config = dict(
    num_hidden_layers=15,
    hidden_size=448,
    num_attention_heads=7,
    num_key_value_heads=1,
    head_dim=64,
    intermediate_size=1216,
    vocab_size=16384,
    hidden_act='swiglu',
    norm='rmsnorm',
    norm_place='pre',
    norm_eps=1e-05,
    positions='rope',
    rope_theta=10000.0,
    rope_fraction=0.5,
    qk_norm=False,
    attn_scale=0.125,
    bias='none',
    tie_word_embeddings=False,
    parallel_block=False,
    init='uniform',
    init_std_qkv=0.033,
    init_std_o=0.00602,
    init_std_up=0.033,
    init_std_down=0.00366,
    optimizer='muon_variant',
    learning_rate=0.0088,
    beta1=0.95,
    weight_decay=0.0088,
    lr_head=0.00758,
    warmup_steps=200,
    schedule='wsd',
    decay_fraction=0.693,
    decay_shape='linear',
    final_lr_fraction=0.0,
    batch_tokens=65536,
    max_seq_len=1024,
    doc_mask=True,
    train_tokens=493100000,
    max_steps=7525,
    dataset='wikipedia_en',
)
Each number is 128 + 24 x the weight over its row's rms, rounded and kept within 0 to 255. Layers, rows and columns count from 0. The size above them is the row's rms in percent of the matrix's.

# layer 8 MLP up, 1216x448, rms 0.141, rows 836-856, columns 112-223
size [105  88 108 108 101  95 105  98 104 112 106  92 101 100  97 103 106  91  95  97  98]
[[108 157  73 185  84 120  91 114 118 117 114 119 114  97 116 140  85 146 148 144 113 190 107 111  88 144 139 155 127 137 127 129  86 112 147 137 101 107 138 120  90 129  77 129 176 109 148 152 116  72 154 106 140 108 111  98 148 166 115 114 116 106 144 137 144  78 143 136 116  91 133 116 151  91 140 161  63 114 129 157 120 120 146 148 107 135 147  98 124  95 153 126 107 124 188 129 136 123  93 107 127 136  94 131 136 122 155 131  87 143 127 130]
 [134 118 148 136 137 124 125 151 164  86  97 147 134 114 174 128 134 112 122 151 165 148 123 126 163 124 108 120  85  94 128 167 150  86  98 119 102 139  98 143 106  93 141 117  78 128  99 130 109 145 112 111 137 126 116 141  88 162 158 142 121 137 131 175 117 148 149 116 163 146 138 131 104 146 120 115 119 125 106 141 154 163 171 107 126 104 166 145 134 123 118 124 135 128  61 111 150 174  95 103 148 118  86 125 143 125 117 134 163 144  89 136]
 [134  86 139 125 165 138 134 115  90 156 145 164 159 125 120 151 123 119 133 145 115 117 123 166 159 154  77 117 160 137  99 114 149 145 128 157 111 130 158 143 125 142 133 138 125 131 115 136 148 126 119 127 143 138 159 129 134 121  90 121 145  98 134 111 117 115 125 104 119 131  92  97 105 139 117 154 126  85 106 134 129 164 137 108 140 102 105 139 159 107 139 144 111 142 145 122 103 154 103  84 129 132 157 167 150 109 159 101 166 134 116 118]
 [ 96 104 137 123 114 175 154 127 124 131  98 138 107 142 110 104 159 184 167 124 173 127 112 129 122 134 128 159 106 132 153 137  96 117 148 125 140 107  86 136 133 116 167 134 101 115 126 130 147 133 134 144 112 119 133  97 118 162 102 148 161 110 126 145 105 100 148 126 144 133 102 113 140 119 157 132 127 140 129 134  94 104  93 143 107  85 118 153 142 141 175 105 106 144 101 112 142 141 151 158 119  87 163 142 106  86 126 184 110 209 101  96]
 [136  79  75 152 101 148 143 135 144 130 150 100 138 100 166 144 102 133 137 125 104 109 166 155 135  98 110 128 153 158  69 159 123 141 105 139 140 141 127 124 160 147 158 127 129 142 152  86 114  87  96 142 115 107 140 123 138  89 137 112 141 129 160 113 127 131 111 143 119 113 103 111 107 121 116 114 153 158 135 115 135 130 145 131  97 113 118 137 151 125  99 145 120 133  98 147 138 138 160 103 163  87 196 117 128 139 123  93 100 187 148 111]
 [121 152 120 103 123 116 100 126  90 107 121 109 121  89 175 109 131 170 145 138 142 116 124 127  66 129 106 136 122 131 153 134 111 101 111  91  87 126 141  85 125 157 137 163  79 106 175 146 167 116 160 128 105 133 111 157  97 132 121 145 136 130 110 125 134  99  99 135 120  86 132 168 134 101 159  84  82 130 123 138 164 138 160 175 147 131 157 160  74 141 105 125 131 101  97 121 119 141  91 111 142  88  86 152 142  98 139 180 135 169  99 136]
 [126 173 143 123 101  89 140 127 114 129 153 118 141 125 101  78 172  98 112 125 128 145 113 108 141 172 112 156  98 110  80 111 128  96 104 158  86 118 107  97 124 131 172 109 165 111 155 111 111 191 137 148  95  76  99 100  98 115  79 121 131  83 160 109 156 177 161 100 129 138 104 112 109 122 111 139 120 130 127 130  93 152 114 140 142 161 129 130 163  86 127 133 161  96 132 128 145 139 141 140 108 151 124 142 138 141 119 102 122  99 142  92]
 [123 108 145 144 147 141 105 118 141 138 114 126 139 151 103 125 158 148 147 129 129 152 153 137 142 139 120 120 122 136 145 144 152 117 129 137 119 114 152 110 155 148 135 139 113  48 160 119 173 110 136 108 138 120 147 150 143 153 138 119 111 151 161 140 174 161 141 109 117 175 100  95 147 129 126 109 167  93  99 130 116 109 129 145 116 120 147 141 171 133 120 164 103 167 170  92 130 150 122 176 125 157 148 175 169 163 139 100 133 139 104 117]
 [157 135 128 160 127 118 104 150 148 140  94  86 132  91 125 131 142 162  88 132 150 134 117 164 118 133 118  91 139 102 171 140 120 116 137 108 169 135 107 119 113 158 109 124 117 104 180 130  50 166 138 114 175  90 142 105  92 122  93 102 114 141 132 129 140 114 137 117 121 132  90 116 131 135 154 136 104 162 126 128 127 136 101 151 109  71 121 139 188 100 111 124 132  90 163 143 139 168 188 123 110 121 124  99 178 147 153 150 115 112 153 117]
 [116 123 121 133 173  85 140 136 130 134 104 148 133 101 102 104 126 142  96 115 144 106 142 117 113 102 134 141 142 198 155 111 128 154 167 107 108 159 132 127  71 156 109  72 108 153 113 100 171 183  94 108 125 172 138 100 120 148 164 159 146 145 123 113  98 115 102 157 113 106 102 125 148  88  96 144 113 108 121 149  90  97 166 105 111 146  99 127 156 151 100 121 132 124 147 114 127 126 135 129 145 125  98 123 134 193 117 140 159 109 125 177]
 [122  90 115  82 114 120 106 106 130 153 144 144  95 118 128 147  87 140 155 121  82 106  92 105 137 128 115 104 135 129 143 152 114 117 159 125 161 150 119 123 118 106  94 126 111 133 109 111 122 153 122  84  90 127 115 181 108 128 119 129 155 167 123 132 122 145 148 124 109 118 140 105 127 119 139 126 121 144 125 137 139 111 160 121 126  96 125  95 101 119  95 141 100 118  96 157 149 137 148 131 181 145 147 111 129 112 112 152  99 127  83 118]
 [131 154  87 126 141 164 126 121 151 143 102 152 132  91 148 112 117  81 133  98 140 106 189 147 144 147 133 127 166 160 148 131 134 123 101 141 100  85 104 135 139  78 153  99 140 130  84 139 124 166 105 128 100 113 160 114  88 161 162  80 108 137 136 162 123 125  81 131 132 136 119 164  97 145 120 160 151 124 114  97 127 121 162 102 119 134 101 124 121 165 144  74  95  64 131 111 151 100 144 117 124  85 126 115 125 124 154 140 123 154 172 133]
 [ 98 126 121 148 172 133 105 120  66  97 109 114 133 109 136 116 114 120  78 100 154 137 135 123 120 117 118 119 142  79 127 162  87 143 127 130 113 106 156 130 174 124 136  80 162 158 129 111 129 110 127 123 146 189 135 116  88 153 101 110 122 133 146 117 129 122 122 170 134 124 119 118 118  76 162 155  98 119 177 146  89  97 124 130 133 109 100 159 133 124 168 141 133 116 173 133 145 138 143 101 156 122 137  99 186 154 148 190 134 100 101 131]
 [179 142 149 123 143 121 138 101 155 130 123 129 136 154 178 139  92 119 128 119 131 108 151 172 107 117 115 147 172 180 164 144 162 149 141 157 109 164 102  95 152 178 135 157 141 106 143 116 145 168 136 143 159 136 161 134 117 151 130 114 108 115 129 132 113 167 146 157 125 143 106 169 156 127 101 140 110 140 150 149 107 120 144 123 151 119  93 127 110  95 120 153 151 142  98 152 103 117 141 127 101 154 125  77 158 115 120 115 106 220 177 121]
 [ 92 119 109 137 167 112 101 135  83  92 131 104 147 129 124 122 159 119 130 138 131 124  73 142 135 160 117 104 153 131 132 135 117 125 173  99 162 121 133 102 136 128 151 124 175 137 149 119 113 103 132 124 137 103 134 107  80 193 140 148 153 171 154 123 122 129 114 121 141 111 105  87 138  76  91 144 166 134 146 147  68 110 125 141 138 109 130 113 119 123 142  95 133 164 159 102 161  90 127 119 150 157 130 111 170 160 142 138 124 137 122 169]
 [158 146 158 158 123 124 143 163 153 112 146 112 104 173 117 117 176 103 132  88 139 165  94 187 111 133 201 151 108 162 162 119 137 120 116 115 124 181 127 116 103 108 128 131 110 111 158 108  88 141 183 106 150 145 167 123 151 148 141 148 116 132 134 139 108 110 154 138 114 125 169 117 133 142 147 178 106 103 141  69 117 137 127 106 113 116 118 114 124 143  93 106  87 117 128 129 111 116 114  90 137  87 107 136 135 119 134 111  76 131 160 104]
 [113 130 138 120 122 144 130 117 127 146 125 163 102 111 128 139 122  68 159 119 128 140 140 139 108 108 160 173 128 107 118  85 143  89 140 105 115 111 109 128 153 195 128 155 126 115 127 160  94 137 123 151 115 148 129 183  79 115  87 121 130 177 138 142 120  81 150 134 127 123 118 134 107 106 118 148 100 148 115 140 103 113 128 164 132 130 131  88 128 103 115 130 131 136 117 118 105 165 105  95 110  87 117 148 131 183 137  96 142 108 133 132]
 [149 125 164 119 145 110 119  98 135 107 106 159 140 125 140 120  93 112 123 165 113 115 135  99 108 168  84 158 154 141 115 123 132 146 172 161 139 127 150 159 102 171 101 119 127 164 105 117 153 116 108 122 109 150 131 135 147  95 114  86  76 124 120 100 135  98 156 114 154 163 132 173 133 117 136 148 124 140 101 160 133  68  93 171 142 161 108 153 109 186 144 129 140 165 140 160 110 151 144  91 128  93 134 168 159 145 143  85 135 125 129 118]
 [106 164 120  96 116 121 130 173 120 101 198 142 129 162 144  92 138 108 141 171 126 127 154  66 135 144 100 140 122 115 133 136 132 148 131 143 171 127 111 166 158  91  97 138  74 102 144 122 133 105 115  97 138 115 123 129 140 136 135 141 146 113 100 145 135 169 115 131 148 162 149 116 126 119 113 138 147 106 126 113 139 146 154 147 134 106 110 118 145 108 118 150 129 164 106 110  98 123 148 123 147 102 100 104 148  91 118 106 101 155 154 131]
 [113 127  90 127 153 170 132 121 108 103 141 167  66 140 132 137 107 146 115 117 133 102 175 104  85  89 140 138  57 171 100 105 142  80 168 133 109 110 132 107 144 106 153 138 153  86 158  84  88 155 193 141 104 124 152 145 156  92 145 121 144  94 107 168 124 135 103 127 129 130 105 117 129 138 141 146 118 111 150 117 130 107 112 146 118 114 110  83 120 156 135  92  95 160 113 117 171 142 147 116 131 102 109  95 157 153 130 160  94 141 154 114]
 [117 109 128 149 106 138 127 147 147 104 126 117 133  92 100 121  78 146 143  91 149  98 123 126 122 167 108 179 109  90 125 128 133 119 138 144 135 176 111 116 104 129 138 138 158 141 157 138 136 129  98 107 174 141 130 107 119 117 139 101 106  88 150 146 142 123 121 129  95 120 106 136 104 136  66 107  97  90 170 107 133 165 157 117 133 130 197 121 110 128 111 152 121 107 181 128 103  93 146  96 168 131 147 119  90  90 101 145 102 126 146 152]]
# layer 8 MLP down (transposed), 1216x448, rms 0.0484, rows 836-856, columns 112-223
size [103  93 104 105 103 100 102 100 103 109 102  97 102  99  98 102 103  96 100 101  96]
[[138  94 109 101 132 116 140 100 167 145 103 154 128 130 111 129 104  81 117 124 171 113 102 142 165 153 119 134 112 140 141 109 128 142 161 120 126 122 104 152 161 119 113  94 124 137 128 119 159 133 107 103 139 185 107 147 132 120 144 149 143 103 155 123 113  89 123 129 169 124 133 141 108 116 119 147 117 157 135 142 152 141 132 113  65 128  88 140 140 124 142 119 125 112 164 152 151 125 144 144 101 136 122 136 128  99  95 142 132  85  99  99]
 [ 92 132 100 113 128 120 120 143 140 137 129 143  80 113 114  94 134 123 130 113 156 118 158 129  98 128 139 143 107 128  80 132 156 127 136 151 104 116 163  90 148 178 123 132 126 133 123 173 123 120 136 147 131  94 127 125 126 131 150 142 143 122 136 125 172 117  90 128 132 131  98 130 136 140 183 153 167 106 138 170  78 107 127 142 124 123 117  78 116 144  93 129 128 102 131 154 102 123  99  81 108 100 130 124 136 120 119 113 130 112 132 147]
 [104 128 123 129 102 134 140 135 144  76 126 171 174 132 124 112 126 113 118  72 107  90 116 102 134 174 123 118 108 114 155 198 128 156 145 146  93 145  85  96 177 129  78 169 147 137 121 107 139 139 148 125 125 157 132 137 145 133 110  72 139 108 112  85 111 116  94 168 123 120 119 116 144 149 120 134 123 118 162 146  71 155 131 123 118  72 119 139  91  82  70 134 140 102 114  66 134 176 118 150 159 115 104  83 137  97 117  85  97 133 125 109]
 [114 147 101 100 138 108 118 170 138 146 131 104 121  89 155 113 127 117 130  83 154 123 104 131 152 135 123 171 134 105 146 137 146 135 127 133 116 144 167 164 108 104 152 139 145  98  93 135 149 158  78 114 131 117 163  84 122 137 134 153  97 131 151 126 157 115 127 142 144 147  93 127 156 109 162 129 120 105 150 124 131 133 125  91 144 155 160 141 154 162 143 135 140 123 163 121 175 120 140 109 135 119 129 133 109 107 118 139 152 147 143 166]
 [ 95 119 145 151 107 116  88 114 142 161  91 116 112 146 110  78 135 138 169 118  80 111  97 134 125 121 129  96 136 118 115 131 137 198  94 138 151  68 137 166 119  97 124 123 110  84 156 146  98 138  86 138 101 134 125 120 140 127 123 125 109 159 117 146 117 125 129 123 157 118 131 121 101 112 104 136 181 161 131 111 127 119 135 135 129 118 151 168 128  91  90 128 114 152 151 105 173 121 119 164 130  94 135  69 116 159 122 148 145 102 140 144]
 [145 126 148  99 103 126 136 148 134 152 104 120 101 130 112 120 150 125 131 167  68 162 152 184 151 186 108  97 113 107 125 134 169 116 140 140 145 147 102 143 154 131 131 151 121 139 101 138  93 158 175 119 132 108 121 127 107 146 149 148  92 127 133 160 140 152 172 117 137 130  91 154 166 134 143 128  88 114 103 102  84 171  92  95 125 121 131 128 140 104 131 148 136  76  93 106 149 118 135 130 120 114 102 107 151 149 147  90 125 113 122 116]
 [158 113 153  90 124 108 179 133 168 154 108 142 109 140 114 137  97  93  80 171 126  76 119 148 153 160 143 127 149 115 113 129 107 132 146 142 115 169 154 131 122 175 131 162 134 117 110 167 129 133  75  87 112 133  90 148 120 125 143 108 111  76 129 122 140 107 131 129 123 120  95 175 125  94 138 130 121 147 154 133 156 110 108 146  92 133 122 173 115 103 103 118 116 158 144 146 173 118 121 147 118 127 132 116 154 176 109 134 124 121 136  95]
 [121 106 163 102 160 157 103 108 201 125 172 103 137 125 139 135 130 118 125 149 149  78 121 132 166 111 123 113 105 133 137 105 190 128 117  94 123 104 138  90 109 107 120 136 145  85 143 168 119 160 145 169 123 100 144 119 152 169 129 100 121  88 116 140  78 107 116  83 106 138 157 155 136 174 131 153 128 153 159 125 121 113 105  85  91  90 137 127 133 176 147 125 119 123 121 158 146  86 130  77 161 149 133 161 119 110 130 125 130 163  82  83]
 [120  97 182 136 110  98 148 116 171  84 170 124 104 100 134 146 117 115 165  92 114 108 138 131 113 148  95 160 140  93 131 111 155 111  68 179 139 157 174 171 149 164  71 109 120 154 141 114 111 158 112  87 108 106 120 159 139  96 150 127  74 110 107 125 101 136 120 129 175 118  88 157 158 133 131 111 168 145 134 121 119 100 125 178 148 120 108 129 113 118 146  78 189 117 137 135 127 127 122 136 131 160  91 111 167 111 191  99 100 116 130 138]
 [ 92 138  68 140 117 149 115 123 150 147 144 114 128 135 122 142 126 128 131 162 112  96 125 137 134 165 135 113 125 128 140 111 152 157 127 123 114 135 140 120 137 158  80 176 140 139 161 126 142 150 176 158 173 125 125 156 116 123 149 163 118 119 110 138 138 137 141 109  70 165 128 107  88 115 158 107  98 139  94 147 104 148 108 127 124 144 122 137 142 106 151 161 138 145 129 151 156 170 126 107 108 156 131 140 136 161 166 114  88 103 102 102]
 [104 113 102 116 117 109 123 108 139 111 147 122 142 118 122 100 158 146 153  93 147 145 135 126 110  93 128 139 102 135 134 129 138  82 113  91 145 133 111 126 101 147  92 103 139 116  77 113 130 120 102 145 123 147 186 158 141 138 136 123 155 133 145  87 132 167 124 130 151 172 139 152 115 180 148  96 113 181 136 157 131 135 172 170 146 106 136  77 105 116  91  80 128  97 154 123 120 113  89 204 144  89 116 164 153 100 112 127 111 102 122 138]
 [134 121 142 147 134  76 115 106  96 139 161 174 111 142 135 142 143 111 156 113  77  99 138 142  89 123 165 131  89 100 168 114 122 135 122 107 161 160 140 120  81 145 124 149 167 127 111 126  99 145 164 114 118 109 114 132 133 133 194  92 123 123 121 128 109  91 120 136 123 109 138  95 105 118 139 139 132 126 161 162 128 159 117  87 178 145 135 123 176  91 131 127 156 120 126 139 105 173  81  95 162 151 188 131 125 130 136 110 136 153 109 114]
 [111 119 102  76 128 111 119 116 106 147 137 180 119 102 143 120  96 138 140 210 139 161 145 100 128 111 107 125  99  99 151  99 148 106 165 130 152 166 124 134 113 113 112 116 100 113 146 121 135  58 142  84  96 148 150 123 160 126 104 132 132 131 106 170  88 126  81 168  75 111 190 122 146 137 143 115 142 113  99 118 119 130 143 188 118 152  92 130 136  91 146 108 142 154 119  95 114  87 143 102 103 131 157 136  89  98 105  98 159 126 148 166]
 [126 150 152 161 153 131 119 167 112 139 121 113 140 133 111 111 124 108 127 133 130 168 131 157 137 127 126  76 133 130 117  94 155 141 101 141 102 140 141 118 118 138  88 114 140 141 134 128 128  83 108  89 137 137 161 114 113  57 140  83  82 190 134 151 119 116 160 103 121 139 133  91 128 143 148 158 117  87 124 123 173  78 126 117 149 122 126 119 175  95 169 115 113 121 148 129 119 183 128 162 154 137 132 149 132 153 110 124 151 162 107 113]
 [122 112 140 134 125 122 128 103  88 159 131  79  85 117 156 132 105 131  83 130 133 143 140  87 118 130 101 140 144 133 116 153 127 124 128 175 127 128 118 157 108 170 162 133  85 130 149 139 144 104 139 116 121 152 115 134 143 116 119 178  91 137 157 122 133 135  82 142 152 145 154 124 144 128 149  96 147 146 108 128 200 116 147 132 133 115 126 113 116  97 146 149 124 126 121 174 186 152 123 143  96 151 104 166 130  82  86 112 140 142 145 126]
 [128 104 174 161 148 123 124 122 122 132 141 164 133  85 117 153 105 141 163 152  77 120 164 122 115 132 124  74  91 144 143 162 105 119 111 126 101 127 130 155 163 133 113 153 134 115 175 113 123 136  88 151 109 106 117 145 178  86 167  90 130 126 137 111 127 148 133 121 176 164 127 145 143  74 110 120 117 164 113 143 114 106 112 154 164 179  97 113 168  99 123 127 120 116  93 149 109 141 129 185  91 110 120 145 148 171 146 150 121 159 137 146]
 [108 134 104 161  97 108 148 125 127 121 153  88 139 134 146 154  86 146 134 143 128  98 107 139 121 146 158 124 138 139 133  85 138 138 165 112 107 140 174 139  90 101 159 118 105 184 118 102  91 142 133 126 142 130 119  95 121 151 144 150 140 107 118 118 126 109 127 162 153 135 125 125 138 150 142 103 152 106 133 126 114 164 134 120 122 160 163 125 135  82 126 106 131  81 152 164 126  96 147 154 129  77 179 131 146 138 135 103 122 100 160 166]
 [147 106  65 114 128 159 164 153 146 111 114 133 119 116 142 164 140 138 149 157 136 121 158  97 134 142 146 127 116 105 129 110 143 156 136 165 143 121 155 115 109 151 140 100 138 178 107  90 163 144 115 151 120 126 145 100 138 136 139 137 121  79 127 137 144 111 130 125 141 102 139 155 134 133 135 125 108 137 141 185 116 103 138 119 157 146 129 174 150 145 137 168 134 126 109 148  80 130 161 122 141  96 151 130 135 152 133 144 157 102 141 114]
 [120 113 118 161 155 123 128 135 156 151  96 110 118 117 123  81 105 137 175  81 122 150 139 132  87 105 151 134 159 147 121 115 128 114 143 106  98 117 150  95 118 103 152 100 119 116 148 164 128 137 144 140  96 120 100 149 171 131 110 112  87 132 159  94 158  99 136 149 110 116 111 137 106 141  95 135 122 157 149 125  95 100 122 143 111 143 118 126 101 167 155 126 165 111 131 147 131 160  85 123 133 167 135 158  92 110 137 154 123  72 105 108]
 [163 153 129 123 128 163 119 119 101 162 126 114 150 100 148  88 131 145 139  98 103 113 137 117  95  97 159 132 116 102 149 144 151 165 153  77 153  73 125 130 188 161 121 117 150 111 142 140 155 166 106 155 140 180 108 124 135 133  59  90 141 170 134 108 127 114 151 141 144 138 124 114 114 149 155 129 137 127 122 114 170 159 151 119 143 184  91 133 132 168 121 125 159 154 123 156 121 123  70  96 115  98 141 119 101 128 113 140 136 161 123 155]
 [ 86 132  95 108 178 136 146 104  99 152 119 147 115 120 102 122 138 108 117 139 103 119 135 142 140 112 173  61  96 144 132  69 140 106 153  93 115 132 125 118 141 172 138 106 130 102 140 117 106 126 110 138 117 121 170 145  69 142 166 139 148 159 149 108 145 112 155 137 160 129 106 133 185  94 133 108 178 119 125 128 131  84 147  92  85 115 122 122 124 142 125 141 120 117 134 144 121 173 130 102 126 114 149 111 118 168 136 136 116 106 144 156]]
# layer 8 MLP gate, 1216x448, rms 0.132, rows 837-856, columns 112-223
size [ 94 100 105  98 101  96  99 105 111 102  93  99  97  99 103 105  95  97 101 100]
[[122 124 120 145 137 129 139  93 102 119 117 156 112 115 112  91 141 169 164 100 158  95 104 163 142 116 109 140 132 169  94 122 104 121 153 128 162 116 168 158 105 141  59 136 133 126 136 144 159  99 135 102 123 110 107 143 137 129 129 129 138 105 144 110 153 105 143  97  89  63 134 129 152 131 132 181  94 154 100  83 138 113 143 115 128 164 162 138 121 128 140 147  94 126 143 150 166 144 162 128 170 100 139 159 126 140 121 101 107 111 144 123]
 [127 186 111 153 101 154 127 146 112 117 108 151 159 151  95 104 169 142 102  81 127  89 118 145 148 120 124 158  75 128  91 117 123 149 111 179 157 101  80 140 107 110 124 122  95 127 163 100 161 124 174 137 143 121 117 131 140 114 121 170 111  97 166 104 137 185 144 114 141 127 156 111 103 138 104 178 124  86 164  99  99 126 111 115 132 144 128 110  93 110 125 132 101 143 131 148  99  91 120 192 110 145 125  89 145 135 131 120 138 109 135 138]
 [158 126 106 166 161 128 138 128 149  97 145 137 127 101 188 169 122  74 138 135 131 134 128 129 129 137 109 112  90 112 118 124 150 134 105 134 152 111 117 148 156 120 186  88 183 158 103 138 123 132 152 118 115 125 170 156 154 132 134 177 108 169 137 130 127 103 133 165 115 126 143  79  99 170  89 166 133 105  90 165  97 168 123 122  98 129 169 141 144 134  95 104  93 129 160 113 140 113 136 111 125 132 119 154 123 118  81 119 178 106 102 118]
 [137 114 122  84 159 114 107 123  93  80 180 159  85 104 115  94 176  99 117 121  97 124 103 140 103  82 144 124 143 162 152 116  97 106 126 114 135 117 120 142 157 129 120 123 116 131  64  94 133 170 144 101 134 142 127 127 159 177 142 125 111 139 124 159 132 188 149 170 122 174 116 170 110 102 124 114 122 152 123 133 155 134 152 147 154 118 100  84 101 146  89 100 142 128 111 173 105 157 118 147 170 146 107 151 143 176 152 144 149 114 128 143]
 [138 135 131 141 101 139  83 108 126 162 136 164 122 114 108 133 134 122 136 156 120 138 132 126 128 147 149  96 140 109 135 129 109 115 105 176 165 130  91  84 148  86 125 122 139  79  95  71 128 134  98 125 120 141 153 112 145 175 163  93 103 124 122 147 104 148 130 162 165 111 117 138 104 143 138 130  85 109  91 123 125 124 139  84 114 120 103 120 126 145 130 133 143 111 137 110  89 102 120 164 113 141 113 109 137  99 111 111 134 100  91  96]
 [160 124 161 142 145  67 132 189 189  84 139 165 118 106 133 155 125 125 121 137 167 115 101 127 149 132  89 135  99 122  75 132 123 126 162 134 147 161 170 145 130 136 109 167 129 143 133 130 155 176  79 118 164 155 139 110 157 109 158 120 160 122 154 176 149 117 150  97 128 167 112  93 141 117 105 184 147 141 155 116 142  67 124 159 128 106 112  99  93 129 146 135 165 162  74 147 118 117 109 149 123 157 139 148 151 121 149 169 147 137 162 110]
 [181 125 117 164 119 112 117 148 128 134 159 173  97 141 147 120 109 118 146 121 105 134 137 114  97 156 100 118 100 133 151 177 126 116  87 163 161 131 116 132 116 155  93 121 133 111 141 159 152 104 134 177 126 116 144 196 137 114 131 140 114  91 122 126 164 120  90 162 159  84 120 156 144 148  98 108 128 102  79 125 147  86 116 132 115 136 152  91 128 102  89 126 100 144 119 106 127 131 106  86 109  96 120 159 146 141 105 111 133 131 183  88]
 [155 116 131 130  99 113 144  97 168 160 111 139 153 120 148 143 133 138 104 130 116 121 103 133 114 119 125 147 119 136  97 113 120 129 136 141 118 127 116 143  74 116 153 130 136 148 167 140 127 146  98 140 158 134 133 155 117 148 120 145 146 141 129 144 151 102 176 125 111  93 116  86 149 151 124 127 144  84 152 142 160 183 140  79 128 137 109 150 178 102 137 149  97 167 109 167 126 141 200  87 150 147  83 114 172 112 117 159 145 156 154 124]
 [129 141 148 108  90 139  87 175 134 119 152 129 140 142 121 164 105 132 133 145 140 112 150 168 143 130 106 121 170 104 102 169 132 163 127 148 139 142 133 137 113 114 111 159 145 129 120 143 127  97 105 109 181 149 129 126 124 106  84  50 139 147 126 136 130 133 135  91 142 146 157 120 118 144 126  88 100 126  99 110 150 148 135 150 152 113 127 122 116 139 105 158  92 126 166 139 110  86 103 124 109 127  95 146 138 133 113 111 131 141 134 119]
 [137 120 105 100 140 172 130 120 146 130 154 156 151 122 131 151 127 147 118 144  94 139 103 147 116 190  82 126 145 167 142 136 107 125  99 110 101 161 147 141  89 158 112 102 120 144 120 105 121 139 134 127 150 109  79 153 134 133 154 122 149 145  88 126 143  67 159 148 144 143 125 159 163  86 122 120 136 124 143 134 172  98 109 138 140 139 134 117  99 151 131 142 173 154 112  93 147 126 152 107 185 118 119 129 124 145 129 142  93  76 157 164]
 [116 183  94 151 117 118 157 131 128 101 134 126  91 128 103 168 159 103 107 107  79 130 149 133 152 124  83 113  82 117 136 104 115 153 108 107 128 104 140 138  99 127 103 117 126 137 127 141 128 143 152  92  90 133 120 167 128  83 118 122 150 149 136 108 150 139 141 114 127 144 103 130 111  88 113 125 134 147 167 178 107 139  78 116 124 122  69 119 164 128 154  92 121 132 108 114 132 107 133 145 115 106  86 152 125 109 157 159 103 159 150 118]
 [ 85 107 199 112 157 118 111 141 113  70 131 137  92 107 124 147 106 160 126  80 161 121 131 147 118 129 136 137 135 150  76 148 128 153 153  86 111 135 132 101 121  69 121 123 186 117 120 167 111 132 130 135  93 191 123 113 119 177 115  92  95 162 121 116 141 130  94  90 162 167  73 129 133  95 134 163 113 151 110 103  96 127 151 130 134 161 118 161 147 119 150 134  79 144 130 107 125 173  89 104 147 138 146 108 143 129 104 105 138 126  92 125]
 [124 148 156 130 110 122 147 103 112 113  99 141  79 140 106 126 138 160 103 137  96 147 131 108 144 108  84  99 142 148 187 128 141 151 123 141 122 152 125 152 145 128 161 132 144 129 135 154 137 105 100 120 110 149 138 136 139 120 144 173 123 114 135 141 144 124 108 126 143 162 140 156 177 118 168 153  96 140 104 103  81 140 124 137  98 143 121 117 124 125  86 134 131 123 112 110 118 176 121 123 118  95 113 127 156 135 171 110 119 115 143 137]
 [188  87 143 144 117 133 154 125 103 133 159 115 137  99 175 117 158 160 110 122 107 127 141 160 176 136 144 134 120 139 117 135 123 123 139  98 156 168 134 167 161 134 109 117 155 133 133 101 127 145 165 124 145 182 136 131 168  94 157  92 139 154 139 142 147 137 162  97 158 114 110 121 131 107  98 122 145 102 117 106 113  61 143  94 122 117 146 108 127 122 168 157 107 141 125 132 104 105  84 145 153 150 111 116 104 109 138 133 150 142 101 155]
 [132 158  97 111 122  93 138 165 124 135 112 108 128 114 146 105  85 123 132  96 122 147 124 136 150 149 129 108 132 145 131 136 107 136 120 169 138  99 100 152 136 133 124  91 110 178  97 104  92 143 148 129 132 147 123 127 135 159 123 130 168 144 156 154 118 142  98 146 131 145 137  67 125 143 140 103 140  80  75 117  95 151  97 148 130 103 144 150 150 133 121 129 116 117 121 164 113 148  99 168 119 122  86 102 134 120  99  83 120 131 106 124]
 [145  95  79  96 109 134  79 127 124 108 128 108 171 136 121 116 138 146 139 130 142 108 134 149 101 161 126 115 106 129 126 170 106 131 136  94 161 145 140 140 146 102 108  98 117 152 121 106 105 127  38 123 162 139 120 112 142 165 133 130  84 120 133 114 151  89 133 108 105 136 185 127 107 119 141 136 105  94 127 135  97 121  64  99  89 128 149 129 147 173 120 124 109 122 142 167 104 139 107 138 116 207 100 135 121 137  90 101 153 161  83  67]
 [120 155 208 164 171 142 138 142 153 114 119 142 136 128 117 125 130 146 172 121  90 139 120 133 185 163 121 148 133 141 161 103 123 127 119 202 176 174 105 117 135 155 108 144 154 101 123 108 102 161 160  74 153 161 131 145 153 101 107  95 153 140 141 102 147 140 119 117 123 141  71  77 128 140 110 150 164 146 125 114 133 177 105  96 160 164 150  99 121 137 112 152 114 150 103 113 107 130 113 133 122  86 103 101 163 135  88 103 113 164 144 110]
 [103 143 177 104  76 105  94  89 153 121 148 113 138 118 158 129 136 133  82 114 155 164 116 119 135 113 117 150 146 151 145  97 118  95 123 157 178 131 109 147  99 134 126 156 117 152  77 104 148  75 107  94 139 158 137 124 140 104  64 135 137 122 126 155 140 135 101 133 141 158 173 161 118 144 128 134 122  98 122 116 128 170 140 132 112 122 117 141 109 128 111 167 119 113 110 115 157 118 113 117 134  99  90 168 114 105 153 141 101 134 101 126]
 [157 125 146  94 152 169 109 119 138 128  80 130 111 103 121 117 114 129 135 128 131  74 105  98 106 118 143 174 147 105 125 158  80 163  91 132 113 107 118  97 113 125 110 119 111 114 127 119 128 150 135 163 110  96 157 134 135 109 120 176  62 106 125 157 118 142 163 150 130 106 154 112 152 114 103 150 130 119 149 115  83 176 114 137 137  85 131 102 136 147 112 136 100 111 142 134 156 114  71 108 129 101 112  99 105  99 135 150 131 161 139 118]
 [123 128 155 109 141 118 119 151 108 161 100  95 149 141 141 100 135  98 123 118 193 114 117 119 136 143 114 169 114 123 136 116 166 128 156  85 135 147 110 107 122 128 141 112 137 101 126 144 119 154 141 135 149 104 129  97  54 114 184 109  81 129 112 140 130 166 119 160 103 137 106 154 104 149 122 140 128 154 148 145 111 120 113 124 145 132 151 100 142 174 140 154 129 164 145 144 140 149 120 119  99 171 118 103 103 133 149 119 144 135 140  76]]